python train.py --n_layer=8 --head_dim=32 --d_mlp=320 --norm="layernorm" --norm_place="pre" --rope_fraction=0.5 --bias="none" --extras=["local attention windows", "hashed n-gram embeddings", "a smear gate", "an embedding shortcut", "learned residual scales", "capped logits"] --init_std_qkv=0.0409 --init_std_o=0.0409 --init_std_up=0.0409 --warmup_steps=0 --schedule="wsd" --decay_shape="linear"
Each number is 500 + 40 x the weight over its row's rms, rounded and kept within 0 to 999. Layers, rows and columns count from 0. Numbers have three digits each. The size before them is the row's rms in percent of the matrix's.

# up: layer 2 MLP up, 320x128, rms 0.157, rows 91-125, columns 0-127
# down: layer 2 MLP down (transposed), 320x128, rms 0.213, rows 91-125, columns 0-127
# gate: layer 2 MLP gate, 320x128, rms 0.148, rows 92-126, columns 0-127
up91 092:521577478542515455523543543432491540512520502527513500406419501450547529479508499461586479435502520501463487449474525573491509482527491492515509499435479552410523468559557432481463425424533542563480490557494457467469503514440486473467445495505433564520471519488514479556541485442540488553519448533491548482583492499545529511442475531502518512509497469511504598445523517468464452549461
down91 098:511576504478541518513532519470477556536458495565564472382539482457562425493505511543497513466446503481534524496505464467511489541532459453477464469465553446471574513487454443506473518523535548570456489476555482439524503501446483472497496476500557524566526517565531435512498467466536516526529400473554511482541482544485439462489531504453533530496467493430412433501537529561531450574524
gate92 102:490457510491518425538436514593529516463516531498496452522503582574504472556475485514488463401519485520512582479502562544480545538495510488515488568521476463435385560457449476532483471455468493526455522518613493552573438527441523463460542477527510477497469532472437516492500498513529513537487524498510421524548492493397487496442500476543487512504478493457525487539551533504564476511531
up92 099:504551501522477442495559549464513512532512478483493455571481435446525487450497481404513429472464464394471490512606490548492548554494472555473496471492556465467460459520578533467494515510477514537499469548531451556547502520489537559486478506506456529435522534506395556495481463469496575485445565534507520582504540467563532468471508527458492456525486509535527422471519485508423501489489
down92 099:508502464444504453459504443536490515527528576552447506481514442539476496458593521499527561506477514477531452425482432523503527418466521504503530496589405494463476467489527554535497556503528470473490465512525570497499506590504504517523475569500448470603511530492483482475526488473517461427396476498419544476577511556518496419498505530472528470494494554474481538547505550510511470513553
gate93 102:555424479528516451508521560464483528493573536455477541435490498527503517564531506437579459506449492464474480473470428534458492513552536498539461501469546532511601487495532514535481493513492488439448421498477547450507479531498540461475486499459493513465520595602511539528427476479560500428464513537512540508571451477486484491529561511554491494417548462475430546518478528416531502500504
up93 117:542518496532541549492511486500542545451468530501430473475566513507428495515478483496459539503471495468455465535537504376443496566471508525525596453473557510513478469440525530525469540509462532531579517442521497531432418453437519497508559525429559520453504468513457535540468444535471489519499463454540460437485487499509511519518490550546483586539543474566511480520545448400510471524512
down93 102:470543503556458475567508517556505518491503502486437506572569548523492503509466444591457495513473573487483456466401462400499443538503456502547561502498489516533405415538470531475474456544514499422470474486519442526487516491504532513516445475527553488460514433522448546553540518482442523532494526505611493502558549527557448476517483510508469523542511532462540477485489474450515509564472
gate94 110:438500489523487517529517520410496532534520496434533495430506512438557469510485405537508443491442497520551581535486508491505502538465479529545462416488449537458533489458503471585528531509496527492592464514501509559491457468445478508555531516462418453537513562556515539447467528519535503462571478436491499449570444503560486572513484448426540506512499483481415535477508527525516520528540
up94 116:465593515477538498556518498565585447448468578511473506502509489504472521496433532434475534490563523525475455508453465517504479570538488530444465479419580470487534458548475521536456436537450533515485571490454547499545505502458491527511488485505573445487469480438544476467499441535489508500483550510508465483462508510490504471450485588625495450509529512491553482490496448448501576427481
down94 114:503440523459508477448545419536532452513530479506535501575577516498461431453514497552523543516520501505531518432487409530450503464547519542502497517510460498574405466511538530513463389490519526513480464501547488535436538530552505443522486444462517450456484471421468525554559493474480537513428495554512561484461543450480437497532495512571498549553541508458557518477459469521483528552510
gate95 101:576558505517528509485504491507540516511477507516524445537473549548425531507473408464557480515479476535459501505490611550496485499509508464549483451431481461516454464527475473486444567475613470573441495519494558438460509487539569443395565454466510553489418568501487535498498484557511538441493425551535527515496487582482501528469515495499469508514487483484534516449515522495457475521502
up95 095:492464482530466494542486577488485536495578555487519444520518439550528518501503457467523527530540506557498523447441462455488504545560414505520433501515527514450576485489488434492526492476466511420527513525412535565506541526443464530529481465510510506538514477516443526505522463460547436497433526503532489455554572489434575528563550497522518478476476501493386578533515406487529515482519
down95 097:518525462539531442517524417521559499568546529460458488482521523531532529491562486481468539519474480502439474540488432496509513489547524559446574521474532420466560495448505486516493524478509525503507484543529520537459529531472538512539415526531485528447456396516513461494491503517481503582478508477469453509528584542400515561491461428486499456442510572536521539515498417465439440566457
gate96 101:436481489471514558570515514468569479524512507546516557371570521420469519502468519515533482507482501570465394510517475513530430474511532429536525453551470415473493507494513493452508450499596489481518490491515479557541468560442494514554441553497457524528477546513486514393496449543504501486483519556512472515458575498477449472493521518509544554565502532485461513492445530484481510515551
up96 102:535448455500522547451520460527503453546480455468514517489513506424531528539481459504531450577473479590498509516451485492431481478478499540436590461527463516495514484576536526472527467474548509468511530564471515585567486491487510410513527471469496488487487591502475512523476519495572459590464466553434504468448479490588543497497469453513537529462453427450504504486560564492451493530560
down96 111:498407488488599497483525536512499409450529493556484448489456497519496475496531464522534506495489504498496546457461473454522503445556541440491556462504483526559454538559521529527462517557460531490427581524504466510553579573436502430521432527466427530422475565494559516509475513504524490500426489485447528567501547472533468458551531538515436558482482516481566467510526494532463454479506
gate97 100:522549455484503502451411474469493476522511502559538482373487542427515472460586462520415459532503455525545474501474525478504526517537440507575603543475517440473481445513504518467524483511526519525479544523514485519485493488523491521519503512502541476465554572530578558480573526459502487440495437422486490520496511498537483554446442463523563540493543461560441521499535537444443556502512
up97 097:477483515529491565483488542513518408495546495522529497442518435493484502441509483558494530518454426504495540456493473420513533540461534533506516553498495477507507537571583394523476535421466558467520529491506508443525422455548494502580412478489518520446539492508469568463463437460487489520499583482563516467521493491534479541533563440472474534517507510525620462499450516490484474470485
down97 097:483490496462413485552563447453565476494512544505505476443532483567441464485479524489517459537532487492475573459458440473450493563458516416477505491472515523478426486441498515487503569485438517489537514565487474588575530550473493541498522536522441482501594503507530585503500557512417439462508499459485486504510505532473548544572542501494601499552473509486498474450507469452439510533511
gate98 113:523478469475534480424468482450502492530507463497487586455492528462470428498504505531465423538525560511512526479485475485466508533487453527516571462463512447482472530507493480397473439501529512460602501515540496555541462511529542469493574574568493571435559533509580469499442506520498513507446580466505539482443526560477525415532530510416530470513468490516570491494534459516538490561519
up98 103:475581489511503495538498552482487439428488477515493437455477529501548450489441484479522488606589511458484495478461490555515535509415415490458515532554489543518489562498454473533483526450577544509519510574526463547441459530503578486478437403548422506496497528489559469457466477504538480511497565492459502489515566443489497482508537475511496452546526489500561564518496472566499456448488
down98 102:499496493469421536468511553466462552516482423529561482448485486526539493544475519469508488471544419480462491418436479519502489525408517528480472528547565536540456551530523536530509503457528575551517481510521516460460571531499511465499544441531503512593494529506440464546461420535535552524476497533473467453506435481488390527532418518514517545510460432486503507528502549513576444530518
gate99 099:419496491520489496470528449433516438460476501574500512571556480457471551542476516519543540412375525495423493512517500511520463473464493518563528474494504485480529433469505427518519457509546458470511570515496474507439457525542487445514561526537526419533460555493520497560548558510571474473521582493591475452481515439507471507479529442460526495491560570460519482490486521501493522540489
up99 104:459544497530488436446493483530491448559441505576458506395382497571445496458537572529475475515522477491521455502458515538506489535496431512553410495488480466508506507518489531419509490442530498551435480505556449536498456575554561558548496490497472567521546515558503522482497502523513533527582542504526496561493538483457491517504514458420457459435519503471466522474447497470551510514502
down99 096:475482454527490480460508548485473496394536491479429450505487505554507614529494521475466486487447552482538477521560546509536523523449484517525514487516457497493568492521477500457440481493526508458460515463533474499473458574554508613617524572482438527526579493413491478449487513509521470555535520431478463499531533537446466519546526515470570438499546507534497513456444482439477507466505
gate100 107:515463483521448475487464479555569503516563497492516479478496566554490490525526488508558447482429499526411523499498482494454485521496537466484471423556540508526462462494497462479511449478534455430514524527535525461496489558495535518498532533487510426431576515506460554510525496513542549545416498540572508566475503539450541539552460493408461449457535546485563490431599508445554525519426
up100 104:557467438488558498540403543495459561512443486522498576431535482511542532494464501509486498485571468447495540516474542459580564555499559499475517536499478470525434490547459481489561546537553471426498422488488527447503450454426452512491384531475516500532458502558517501528487515497510524500521517480483505413506474469474396542528507517499486559496531508556485518473519496444434548546511
down100 105:513478489522479474580431541510446478568464491490483568482550465485478458469424471494505503556640424481566510436434477374509548421575528508444494491534514520557518474536534502449493482479509513510519493437518471446476489511451486506510498508553549469515490528516420536489467566550499509550492495510507460456534502529450486478565525492521508479509511492554488537543548419453520514521529
gate101 098:490502522524453461387529481494444443541486490512503504496520599531559512503561458571532453495476502539520475473575549494464541538473444466526479447481477534516446515496502479595464489525525482496556471517476529560478499509464490442528554489577484441494516511438535534532447443508510495497482474558469492500405520540589478446553466504452564442550504458493479533507478429501446461508577
up101 104:540514456511501444528524553576496545530547506467480494485464529476528497508521545457495528471480501478520507411478536509509506388434464512544525570470566510493495448562548536522488436538437512529418481546547480540590409496558471544533552506441470439469504492475489464537552446510471508452479547453474469545434569446488516425566491542549480524537543504486509498447483462479514537502505
down101 101:524452455500455471538452582432495492458510426525427516397528478477528516527563525473487439489548526498478438471550481459487490503513524505565509538549499490437552521521451475490543507571473576578502493482471505509440471450469556478521531507464514571521493497538493475531499535497540510499536526516544535476537470504481469458396535505463537526508468449493527583485569611533470425493455
gate102 107:496447540530476434444568482552512553494448499434494559498515445495563429494513489538477528499529505541465458554427557477499487490537484538427478508474462490526474522530537444468485468486540552489590564516399499481528475458490489578505578471494494417544502519440525492510476560489467536508477512546560531425478563494512442517503468506453488481488492565564553520504465464557450516581492
up102 104:474472505500529492583495486457455491442579493501585446504539516505532541426579536496476476463492493465505481506535513489453452515462520490500515548544513617527531536541544453555544539486472500463568512456480536587487472555524448496494494508459497533452472575476499444509558458482504474493512458422507508414558520495532498541401541528472479446456543482549436477531503561445468490461470
down102 115:485469509479493421504491475527573477465450518478524520572567462484516603487443549472469538523484441458536531496464474493441521606509500555500492536513498486517547437494477514471505445540507511481463431500566505519467454510563528497529450435543495559502432490508548497481561502545433490495476485453421528576465546536432443495549494500496480447536524562540504551494451458534424548509547
gate103 105:455472563486541545456429440437560551474455479503552483578558475534510491560517461496488486523499513488400514441508510559453565551470537461446421487499528516491561513556521482515510514466529491464551512601576463511537514497427427561564554438480477502531494537526494548406556477480464552475494547453485439499490475490507529472489474471500449481496511540523472465533530459535474502517489
up103 101:449492448525451544550517539467461483468491562609533507512415507510471513469440483518514510464521571551498521541499452455544515498522481596456520474477531465461516503460545501451484471462602510457519479498546544497537397500554456543494522549444462555543559498522544497461487512500549520496414532462558479508447561521544450495401554489505496513462508474534453443504528471454479486477489
down103 099:555574497502512486488517489474571487546493516438529565564507467564449456509508472506527485531522475471546489563513521503501448436496445491507526542529491569444514451491571534519513490437589498473525429464488494518468498490511501491436482512418466503456564472416459532566559505501542491467476393521500585519458503523488478540492569506447460531474484539536510492528512529505382447481444
gate104 091:609535524516515504395613465517516530507465434528490464530541491559467467479528532530445529520481483562464508500471543507465581482498563479472417517504463468525445419480505489525495460549477501509488532527480566457509534548482423450540477440479501537475547507532511424461435531511521422429574453508467513525466459552504505504481516498507515587530492554486520474456501498507482473560467
up104 093:559468479544442575481574464486487477538553438483538515458493525476445464446430452525468537515430537507538501483464505471502577531481555446446515469480496549527441496510515528565520427430471498443518545563527485471540554558432452501517473483527565498480610591504498461472463577520523529445483441508427489480502480571509498473524511510557467469561506492480515499525494551475493482485469
down104 093:509512516583516521407544520414451541547461432504522522560508501512511517498530524520460584535457585553444484528522475486508499569490558463477448474492488421551372496445496485450495446474448463423505522488509513470550576578511484514500506474512500439533523503475497453518501564474520484485578435506484529528501460499458518479532477512475420533523494513501528482476470547519573464540529
gate105 108:557429514527546536489576429503487536409537431506494502429503481505462506577442522493475512525501477455467565418404570518516513564461491483508494461561473460564504436484498483494540458562524467520492499449575592509460479511497506524452519473537483548473468487484503542524539489527537463459470539382485492472515519542512479471507490555481507505491511507537510497508465575529532542513400
up105 105:463469515567443462397510498478546475423547469498480558533458527492518448488477499540545528517511575512486514485448550520462442515495500502484419545514464538492527458501527482526494448463505425462482542575451554546465467544473522486521430450543553494454524545486417565431433529522507574492504550494501483474542486488557492538541564431482511550514550458543454509460522475528561516488564
down105 106:486501514522517534494593534531551525511443497482438473455509533528518508476499526573476462536483528547433488469537486503413480605467591447511520496541509433569514421520439516508585442486519508498545524486531532444516457524538501466551549478531503450432501489465494523439420537483507479482525456456470480488502406501526486444491475523503514545476513494530547457399520457524554559486539
gate106 093:444500487530504498453437562580524554523508558457446569450503556500519436503579480505533478479513497488452490551495528470490524573518518471509494520445500536519493385508502534519467500488537543522424464536484479452555553503493475529531426527461507540609497538488474440496496508516536481541534516510468504539457570486483455544446512460511551486420522474559428455456484478396554497479516
up106 087:514485510456458471482548467487529591516483528525497553457479501476547455467544459495517531463505534467471449475505459458490465558557570443540583465471449500550504441496592492529458514528450475505422549539467524447551492520466474469595493458525501479499519463464518464508470472487511501497502472492581440486508458601543422530495446550430583515464513532467527484511559520497522424509562
down106 095:508483493461410530520438568579483540510484571481528544448479495499499461549554425471555472523504566533451510521477456421520525553545474476462514524526564449451505406502542475463502504462461515538469481495427469504540505542485406461546519508454452526573511530494479436485495602538493475537545470514494488540486466540588420478537554509457541510481460495510507509501515531474509474486562
gate107 110:550480480455425474511490413458542565479495548478496503597466450553455503543520568552534479491481430516438576466493496528521442459479501519483479464446530414529507488460517480504520550503518465435601537560532520510443504480505545444470545459567472538440497508585497443532530461514531570517489500508476470577565508539469496445475467532524473467516437498468508488462542545521526493492468
up107 111:532449475494495485457451482534502494533507551544590490524492491546484550557530455485484514507466483519468438489481513451485514536537515505508502404534473446517562466546523532532514507462505530564528531461614459537569520465517498516478498540472523482480506404467500450418456583464474501519515474584481495560478455466498484523584448417501490453410539507423560468522450505459499498552511
down107 097:543521488459558459495497441503436458475492508449586492470478466463522464486533485531490515414464495451573507515512483444475476512517465472488531400430528545491632514483540579494533513447491537531521459454492547543517483512447493532588495503446486470542525556484439554472449506511546545483560494542485616548463506507482479536529434417471493496488507463541478521549468526507501500518504
gate108 094:526493582423527465513520458498400564470505435510502528486578434559526534480510514531440550519473438589532478535505489457478519514462531500514470449521393516483503442480507517566512449499525549551536469473540553571523515463406504472508485473462522474488553534494489548562519496442563501504499479522504500541452542529453451447480453480513493536527504502425440523532511463545445439518541
up108 101:443515469404467559566456518478530460479500518551482571490485490460482418529524569493536507505577515462533480472476479506455476489499540472437521467425571485562520574495532530506463468518452522461446536549482427524465526421499532487504463519519504490538421484491433420493501541564478560501467540540531469476480479472505526482482566502441525409482560484544492573475551475543494545490465
down108 098:414510528486491600527454530519518535548471500498502552527507518488490493503466532519540481460411463527512506574526467477474422484481524498587555543443520498545565598534437539537549499521525511524518398579489517448487539515448589522479485456426481538477436514510441452437534455501464482472437466515540485477457505514487448510475514470496484491443533523514509512488522564526430498526448
gate109 090:475486518541496579523484462527525464495506470446467502501525520523516483471515505571548483521524522485529513485457544515453505458580479500454536461471464444459514539495516469492447501514533522497492503517404488459445616460505429473495516541544545560518476464489444549506505471521551559543508514457490518496437537549470588619449537472415482517533386537441500466535534504540521500449444
up109 100:480480537493507517526530480486431482457518524582499532486553442518468520544498565441526454510500509483473527479490549489475576547520517486447506576547518546512449511526474470567510532514436540503478436474495463472490440535495448497521517507502476447464504453510567495476486493430445489460536504497609493461455536550512520521457399467574520465488621434560469560566485485497441459548476
down109 100:497444532480507544481513535486464482540584495580482459427481508608503442529534504597486464476515494481522510501492555544450484509527521474548532512486461506470461435507474445516505567443451472499522489454526463538450460421474507526503524494483405430510521411514535531532518568475476487464514486565508471423500482454521499474423513532534515518484600517506482549475519462506580550553543
gate110 099:425510434451504475538516479504581477596501480568500443483514548470490484565495519424540432478501542504447469516493542495482470578424475469443494539492531453475490461474453493486499581529560479464548451503555538557514477471576504559504518517511487459499512518476524499558430566495547439518488488545505497538505496564502490513449413473512481490567507432495467557455450493420542535499542
up110 088:567472510498516461483484513510469462481491528504555480501511573458539475494497475510508575492464535552492454609444479557436416506464535556506561466545475468546540540511536514494460550515526468533495525541512475514474472541492545555467496474440496530464408495488520505497425483494503483440511408410459533493533495473467537503454566524436546553451566506449561600460495492495499451515445
down110 100:498481514499489482511442468474442463556480469561468471496471537508498490447431537553461524536460573504447494549510491509462527485509486524466477479521554488560478523475473427476500478531500516452488490545510450463510460489501551564491540445571545555459471494632516467429474484466398491531568490538478567527509494489509566501548559475534448466458524470431585434454507560506493558541538
gate111 101:530452436534515466450525521504482511452506477523504508498489538503450457543482567552532487528477488584488536544440494495519511410438420528475461488592520562513562482414545437449495498501528506469472494489518521533473481435465526440489498489482521512503551469501477482567363501503535445480491494580492496558555546506546522543503495478468515474508520479526553528481395569555454457538510
up111 096:449525503505536438507548442511515511465466490566462496496514441497465490499510457504439459484446539521513511568514535415426503557468496487444462527522528481503443552499508461485460507501496493527489578409571496477442465554466440493487496506541444573443503468579547489504486453636507523546530521514488523497476509448522563500418473420544525510516513541488525506572566502508430509509501
down111 105:504526561478511544503495414510475472565420515493467512567533503588518497485538522465468498485539539363385452462476450472536464486533439535557527464467517582496444537536522553542411476544542518520505477491528493441536593460540541468528484525516487536495447463463517484549543522484510452553446473448481473476534489562492485463540446535462535492536494500491551496482487494520490486508469
gate112 106:538460417510524485468525521470538523406484488539564521516505500471500485479527507472547521421438588472421519430519513504411466503597503503486544456483532475571460510436550544444515570555504556514557490578498470502506500477408567443534502504439483499505475523468518530553488509483513469464478490447546531482521514452563456490489492557467482481495555571518470542489501416518510486463514
up112 101:533418395475575513551510527453471486506471520528552485424457526545556496483566497521505627482462462499482535512528504456394471536531480485593512506437516476490478564506508505532549554548445480485517476541521488485463503483547465448474452493428551480450557495461523522582491455453546519596538492465523525481518481508528437537461470479492477499450524511477490535462516509446481530485514
down112 101:432537439451584543518503515553495520479492512521459542561491456448477490486479582529470554454451563445441503477475534490473457556528547515514504558417571519528479485462566418481493490484576513514495518507478526445467476457508503509476448495547502496522502490546589544562501476571523482487490472506481513543521458473523415499609461441502470530483459487490502582515457407518460497506482
gate113 106:457603493545472456484594455514517414529496528424605461503476559552475489455484529548524454484483535537482556463570451482426524508544468433498497470502525438492503463446403449568460527551508469523491502488534539529533471483585485538516480533499483525456476484460510512534482463506491506481478482569539489521510530544438519540524497475544527504472495523500587460463433512510469456566461
up113 104:429546508471482450474520539439553479463520481472550425501513450568532525628511449461449480540519510623460488434533515530448500533472552483475446478478466463470540488458506453492475517568487463557513528465464493521503436492560469535534514510506479539510437515453536511493507483468476515540505559559412474562522527525533596527518583490475488537449498475513465513488477464523529532451472
down113 098:414596428508468529514504528518567507504516433424560411586507541506468533499450494483536449540458540495489534458546467521454492540460447500529510462500541493476490419472431516478535536531463476561517498516489544533517471559462500540521410481469508505454493480527495476572554491452511519521471469549512578503486579466480458489485439531577500537426535519469545527489480456492455454531522
gate114 083:541481449525418588492430559527498521476423503500510533409451498524527555485529485502505493566475442471495414498467537502496499532438517566554549515523452521517542481434519490562483470463490484450495453474572581453551518551482557447458451489462507539440503498457525513523467563471531483486543536533496535486474474505538595500516464461485488457529485498499461500451557447562544572503453
up114 082:524540551557486517446511497551560513464555560475477389471465507479504541474547462521486521506535504490498547523506505515491481428576473483484527448479453481533603495501482551456578525452515536465566432455544473495477435466499516513506447527469513466491549448542484506457474574573495467407523475432485610456501449437465506524551496543435465487501456504507488474465511466481515520551518
down114 089:418436547454534465506508489484448455457540500452507516495536499517470485464539484461470511500560525463484577494612529588499482450597572511456556487458485487522436510503467515554512515491524506568482505540539536498413429478514497582528527492513504551543450417532518467542530444550571506517417505465431490509558477468521446462475492523532527526447458519538502509532477476493478462470468
gate115 119:446523494467519499494509453510563477512497575504468479522510551556479436583483482491544506480519421452515501486484516486533623434516535534515544466524564510446398488484560473530496445484521489508476402547404490469542534477492520474562494550570467554476499548514544499497573543472540461531490587469531443504487501485485485479459468508500463460538575506470456484510486486576479455527461
up115 117:527508581462465496520483428514514481557517492486473548485485448470520512580518489523496465482478447523564434510522495535548494478491512489495478528524478491455404560445518433505478472499454455519504550510468492529453472531457555494516428486641469518494486534512505475546496612426518492535535483497569492477526498554507451468445577468463477578583483521537513519453519531430509519462440
down115 109:456566501523490550533537502524480522463494550608485499436502506545438505548421505535563462469580438527500508512468516470547490496537492498575465505524480533482514505446478516507573453473456482513554464490482453442536559566492485548495448448501476495527511528445564483506427519526511437569483454453545519430521438502451404471503524493465490454580503532485461517585473450501522532458501
gate116 108:477517482505483497503464428549530484565489515554523483516505485449510513518467479479470468456516517464645540491472502499478402484479479445536501494488490460500448440478575482505540479498502538406509468424514520492558569543532544431485562509492494455512504440518491576486561512502473462477480506454498506556424416501473427496555527475593542445526541461533553464516552550479506510524533
up116 100:515482528458462440492434401554459547565506511526539470512479472390558476475531527503556463502527553521572554464536490481530456507500513510479558449495492423530406474475526490493478556477529564507467461512583440500461485509560565443474538489563467419458523488502472570501507511534522500502556511500433488477460470503539443456508538510522577471506536428485517514492525501461504548463548
down116 107:470432456441462524476451532532549486530408447478459503523542538536495498506426515511525517517490541501564586514479604468496461528498553513518551419548494461553472515481492512424521493517516501465453450487487481489543467526480488465525511481511477508516489523517556519503500475519476464535522517481509576472564403489552562426521468515487524417443513351571523486483533535525463505473497
gate117 097:457488564598510463499525496553500476540522447479542530498522453526420505466509479485496598476536484477492436552530541505460549500499524517545567540495437511478559524465526450433500430465548510539499460450477481495554545491400541384469492530514513549513472477490477468567448505546452490497461460521492490556514530548437556505526481574522488534471537488451444531456530480537470451557465
up117 101:521484547517535645524524526486447532491493571457519506496509577493485504553535573545505522477506535421506504444548460441531473496497515480479484437494516454546451467520495508425447474501440505460559456521542500548501477572534547510498492480483483470507449571480475512466517533487474538496467479510521519466472486481452410502464509485552450447547537498598507503470421443475556495593440
down117 100:419507537587407543456515522471458475501542508465519467487502543544437482543503479492475439448543513498506473483468494486436495557453463465506502546539476470469579512484537526515552577521556454453540487481524502514536494585553486538536551489502406548536524513538473522485448529498499526479500547416466424475479454514415568527495553452472507542434548478532472539500474556494461506550437
gate118 074:493465492483475499525453558552403484538533507577535551525458549497518488568496403522495502500536504485468525557510441497469528493541528483502517558522546568477534458485437462472557512460459609373543512508533527547536503486477541517585521528490515472502446519508478500549446486484484457486499515438457516492483457535483489561524501508527459583506458465512537437439442537425493474537455
up118 084:470570516467476509454538506498578509508493476473491481482525528464520545490448591485532497491453547509536487424505547560511486494540578524573474495454499448487539505557505496522454440543508465503534442517434422455477536447486454518505527597478489489576547496502483527533578538475465579462428484513498482531517482476523499450507450499437542458450533492475540543452487411600499450543511
down118 092:445463455454541485493464501535597469602465516537437490467463528541460510504472452451468558506526573464486456520472545512528458471499478538511490544480475546551524495417547426566490562485483470511524465516536535514448442480447538513498456503470509483537569516429530440435493511496478559533486501500456563495540486546476484510560541505495454410582494504492516519493448450473496560534587
gate119 088:473484477535474483483489480500500543460501513528451545419500527476462503540504475490410520507465552381461518532519554525496478434450498488503469534505512509495387488500563542463483516496503465500526455512450524540496532493462499546482490572561547504572522506511581495452494552534523532521475610535551476560403491453512474549428458454517481531517493490547475558526454607539497510461488
up119 100:480552512468464521452514494493510548528541513541589503516522507525442428517522522488502490506507526419471507491510514555473512502444492468468544446535519507500508474506441511536593530559563517472522657515443483467493477486479458454503527396483408528544478497490485441564483486454486487529477535518484461529475431530445498516507553510425444482433467548492526495478506565523477426563458
down119 100:482443563484537447554436463538477449558493492496505498494540514492543487531502398520445518441484468484558505493526579462477499457506496467500399480483551442548500520516542467545488492510448542464514519499557540478503549492487502531514487499571522529511556491500610531515421492468538515544475514418465530526573452530462522538416505487594489472511395483510494453466467560491448524500499
gate120 094:459449513503561510525526541445441560474424459517507484515538487543507474483482498513532455470417531450472572557590488480505503529541542519524481566460522477474518418472556458525481531505447487567498512534486502442510505434498533557474480505502402462433508538532525541490369500489510500534437586510548554441483488593485442508476572527516498503480493489451466501522486539469532498505480
up120 094:540476543582477506501505556482434442486538473512510509501509506549506504560556528489454464425576518498505512378444593458522502429492408540504465462547523458465514528529447537509575579500523473512507459444563537476578490530429502530487497453442496529490493544503532508446471460465496486496516456520509472543488524453521535524503460480548548563528536462541506479571476554488492501466430
down120 093:531537476540481432512444482507583479468487531462509419466566531525536518557545480539423485445580446510550433492519490511527544419518440425437509479497508405469449554515450552482475496476494528508557525497485444473509498530529461478457453478421491471494488560496536533495574560479496558535455584444511497493491517480521500551489489516461575521516541535538512549437484458491512507550534
gate121 115:487503493526542527531549529550512482570468552443516454443511552512516494534529500520433447518528516475541531479466489481441420482515534469479503556480488511506385458518514537515515447483526470446602452480407468484453467524504536490523552503491609475485508423433505530486562531570485491516515458464543501467473582493480449537545464464511496469463548431528539413504514555491491519554506
up121 113:498525585509507549503512505422534536473435545554534461474526521492548571587533462514490442495551490490456455474510484502488450583432522546508504430429471465500496479514459561474516424540477469497572504511461547504503502484555491532439533445467532537478513507424477578479455591529408538548498469461491559488507474495572493507525437518566488467499506458457563508484515500549506502502446
down121 107:461477552530518515440490537404487521482506558492509534491517532562567545498468487509427447571412565524452557510497499457555478527476481475540488526477544544434518447443534455480522465484534433466552552534481573511467552482503486539452472478522488504446485441433466530597487558449488525516476491467562445464576537479478453479477540521498465495536456569423512488466511510513490512563500
gate122 098:469472475421481476482479504491545474495430523470543497561491569505393503511530492535476568445426519510478450476500614544508514432490486482522448534433493495463464579546524497506457518510507433532521484503459604527495517470555511599509505437472514501512480513490458533555514521433495470503539585511498481512496491502494460445489558490510522515476543558502512568449425538525481550561449
up122 094:432500463525472547524481446457438509548466460517486553528551544476481523454491494546553504445450490477475471494528529476505518445487498494583407559513431490450390515489485551534492523492522499469535475559463522526471593481539505571506502495487565511495481469433467520525537483394450455517529558517483599513533438514510466513459539427511499566475530569548512511526485519484545487451467
down122 111:457520462410548487427498522501538559483498540464490463579493576546473470553473559544493463440497457526534429483487543500457570527451457515497475484508579538484493536613439469433517523413494496516555488476456506532419530545526490551540441505544565512536514514525522505492512482432512564504467556423532502503514495507495464530493536489518540499458512458487478443423474488489463535437489
gate123 096:481431536529462463448570528487502540499470429543448550463478461474447467521473541443486501440517503523504545523544549497440563525502549508538561432539515438509483514558509496565489449493541556466469509474520496537539502465437501406480475510411469472549560503490521500550476489580545479543479566489514517514500534531425462479497552507551477479486429452489595522472572443452475510481537
up123 098:450585509433469528466467481446501494580476527467471488499529573458530501535472528544509515465456441505482558516549550514526590453557488476454525535461572470450487475543446503493480486553448517482463488523495508540520379500450467565466413502490484505519551511496442468505490537479500453520497503520514605558486490450421470473430517460463470572485473553508504554452528493444510541493522
down123 097:483552504440512504457462431517527459553493441520487534496536499496557479496513556490498513485518500506509576543529452449553480410485488528478517485487472425522406498453540521496454501508493474497424488472586502482572583494518551465578495546490475509491539545500458502526441518505474519505596451470385520486462553499475575458536482468513490513477543494516418459490469515525487536501615
gate124 103:520495499567557510521532516497442576551568578520540482494456399493447482511569534501408440487522498509495505433503424535535530466470481551526476498457452515517489450511541436617482507595484525461442491483500437446504533514551466467456542435506561494507459540525567514539502474489533486486541509459437479566543491518483482497509488484498519451475507470425488510493509538483533559479437
up124 095:543502478490469483577455479416412544489559542515520499491479450492480511524532549514469531485563477502497539475503476422506558476445534486508501484435486476485453488565488455565473443533493551495423502514533475476525510507517545506531525588455547443492469567499530552564537508478579544513466565478518506549448464478482428495543487462491616480427497427516520454420504518541499543513503
down124 102:521506549471454501467462475478438459502529456477436546547522499475516453517517535465487543514513525543576456545502550483408472537505395600500481530451529565473494571442499536430530469460550435494527521452431539513498493541476457505506439530499546465530555581511469450451492484440502477571540483507548553459458489443525453479538506540492538548476468504543509559497532462492433481540510
gate125 100:510513501482528525510562561472481493552428515393485511479582546565520555545482490533536510529466465483507461467496544492489403543437529436515463447459495519437507437537515545516400542537492551531544459500505484460522600421444514514552500556502492556483498532503538509515500492522436553485495531457522499493488550477565448491401534526467494525494468499532574479532521467457468448505489
up125 103:440474507542501502535492464531471480556554481502510527464474516475464433509529485530556508451527512471484484561552481532483457436550545556482525459477462447526423524475575482425482436486468514505489436460433526564585463522505490485431536523493489492521516475511515596554545456485538523522470488544504576512528535433542501456541509527448481587497527466471421446562554431514493489566468
down125 100:443520531541454458517554478486479548457496536480497510526515512569444462482480458539503473502472547450458442533508543519410515429445476467511555519499483528488440489482522501475463459531465495430525506453532543462510469543509517517473501527532556526410427486490444619533522485512459483608514537515533561468504551511490496467557490526446495537609535545467410517561470507525470492535457
gate126 107:552469398455532506524540441481496535503457528524541462409529572446570528493498472492518535521436449491534480503446536459471519540563503541460480528491514525456424530468511469509452524488464553538540436537534469507464474470418545570391556542510500497502467519522481468480541541529483486577469523493526495472569472567427450450552489510502517506451511466574550482517505460457538487535501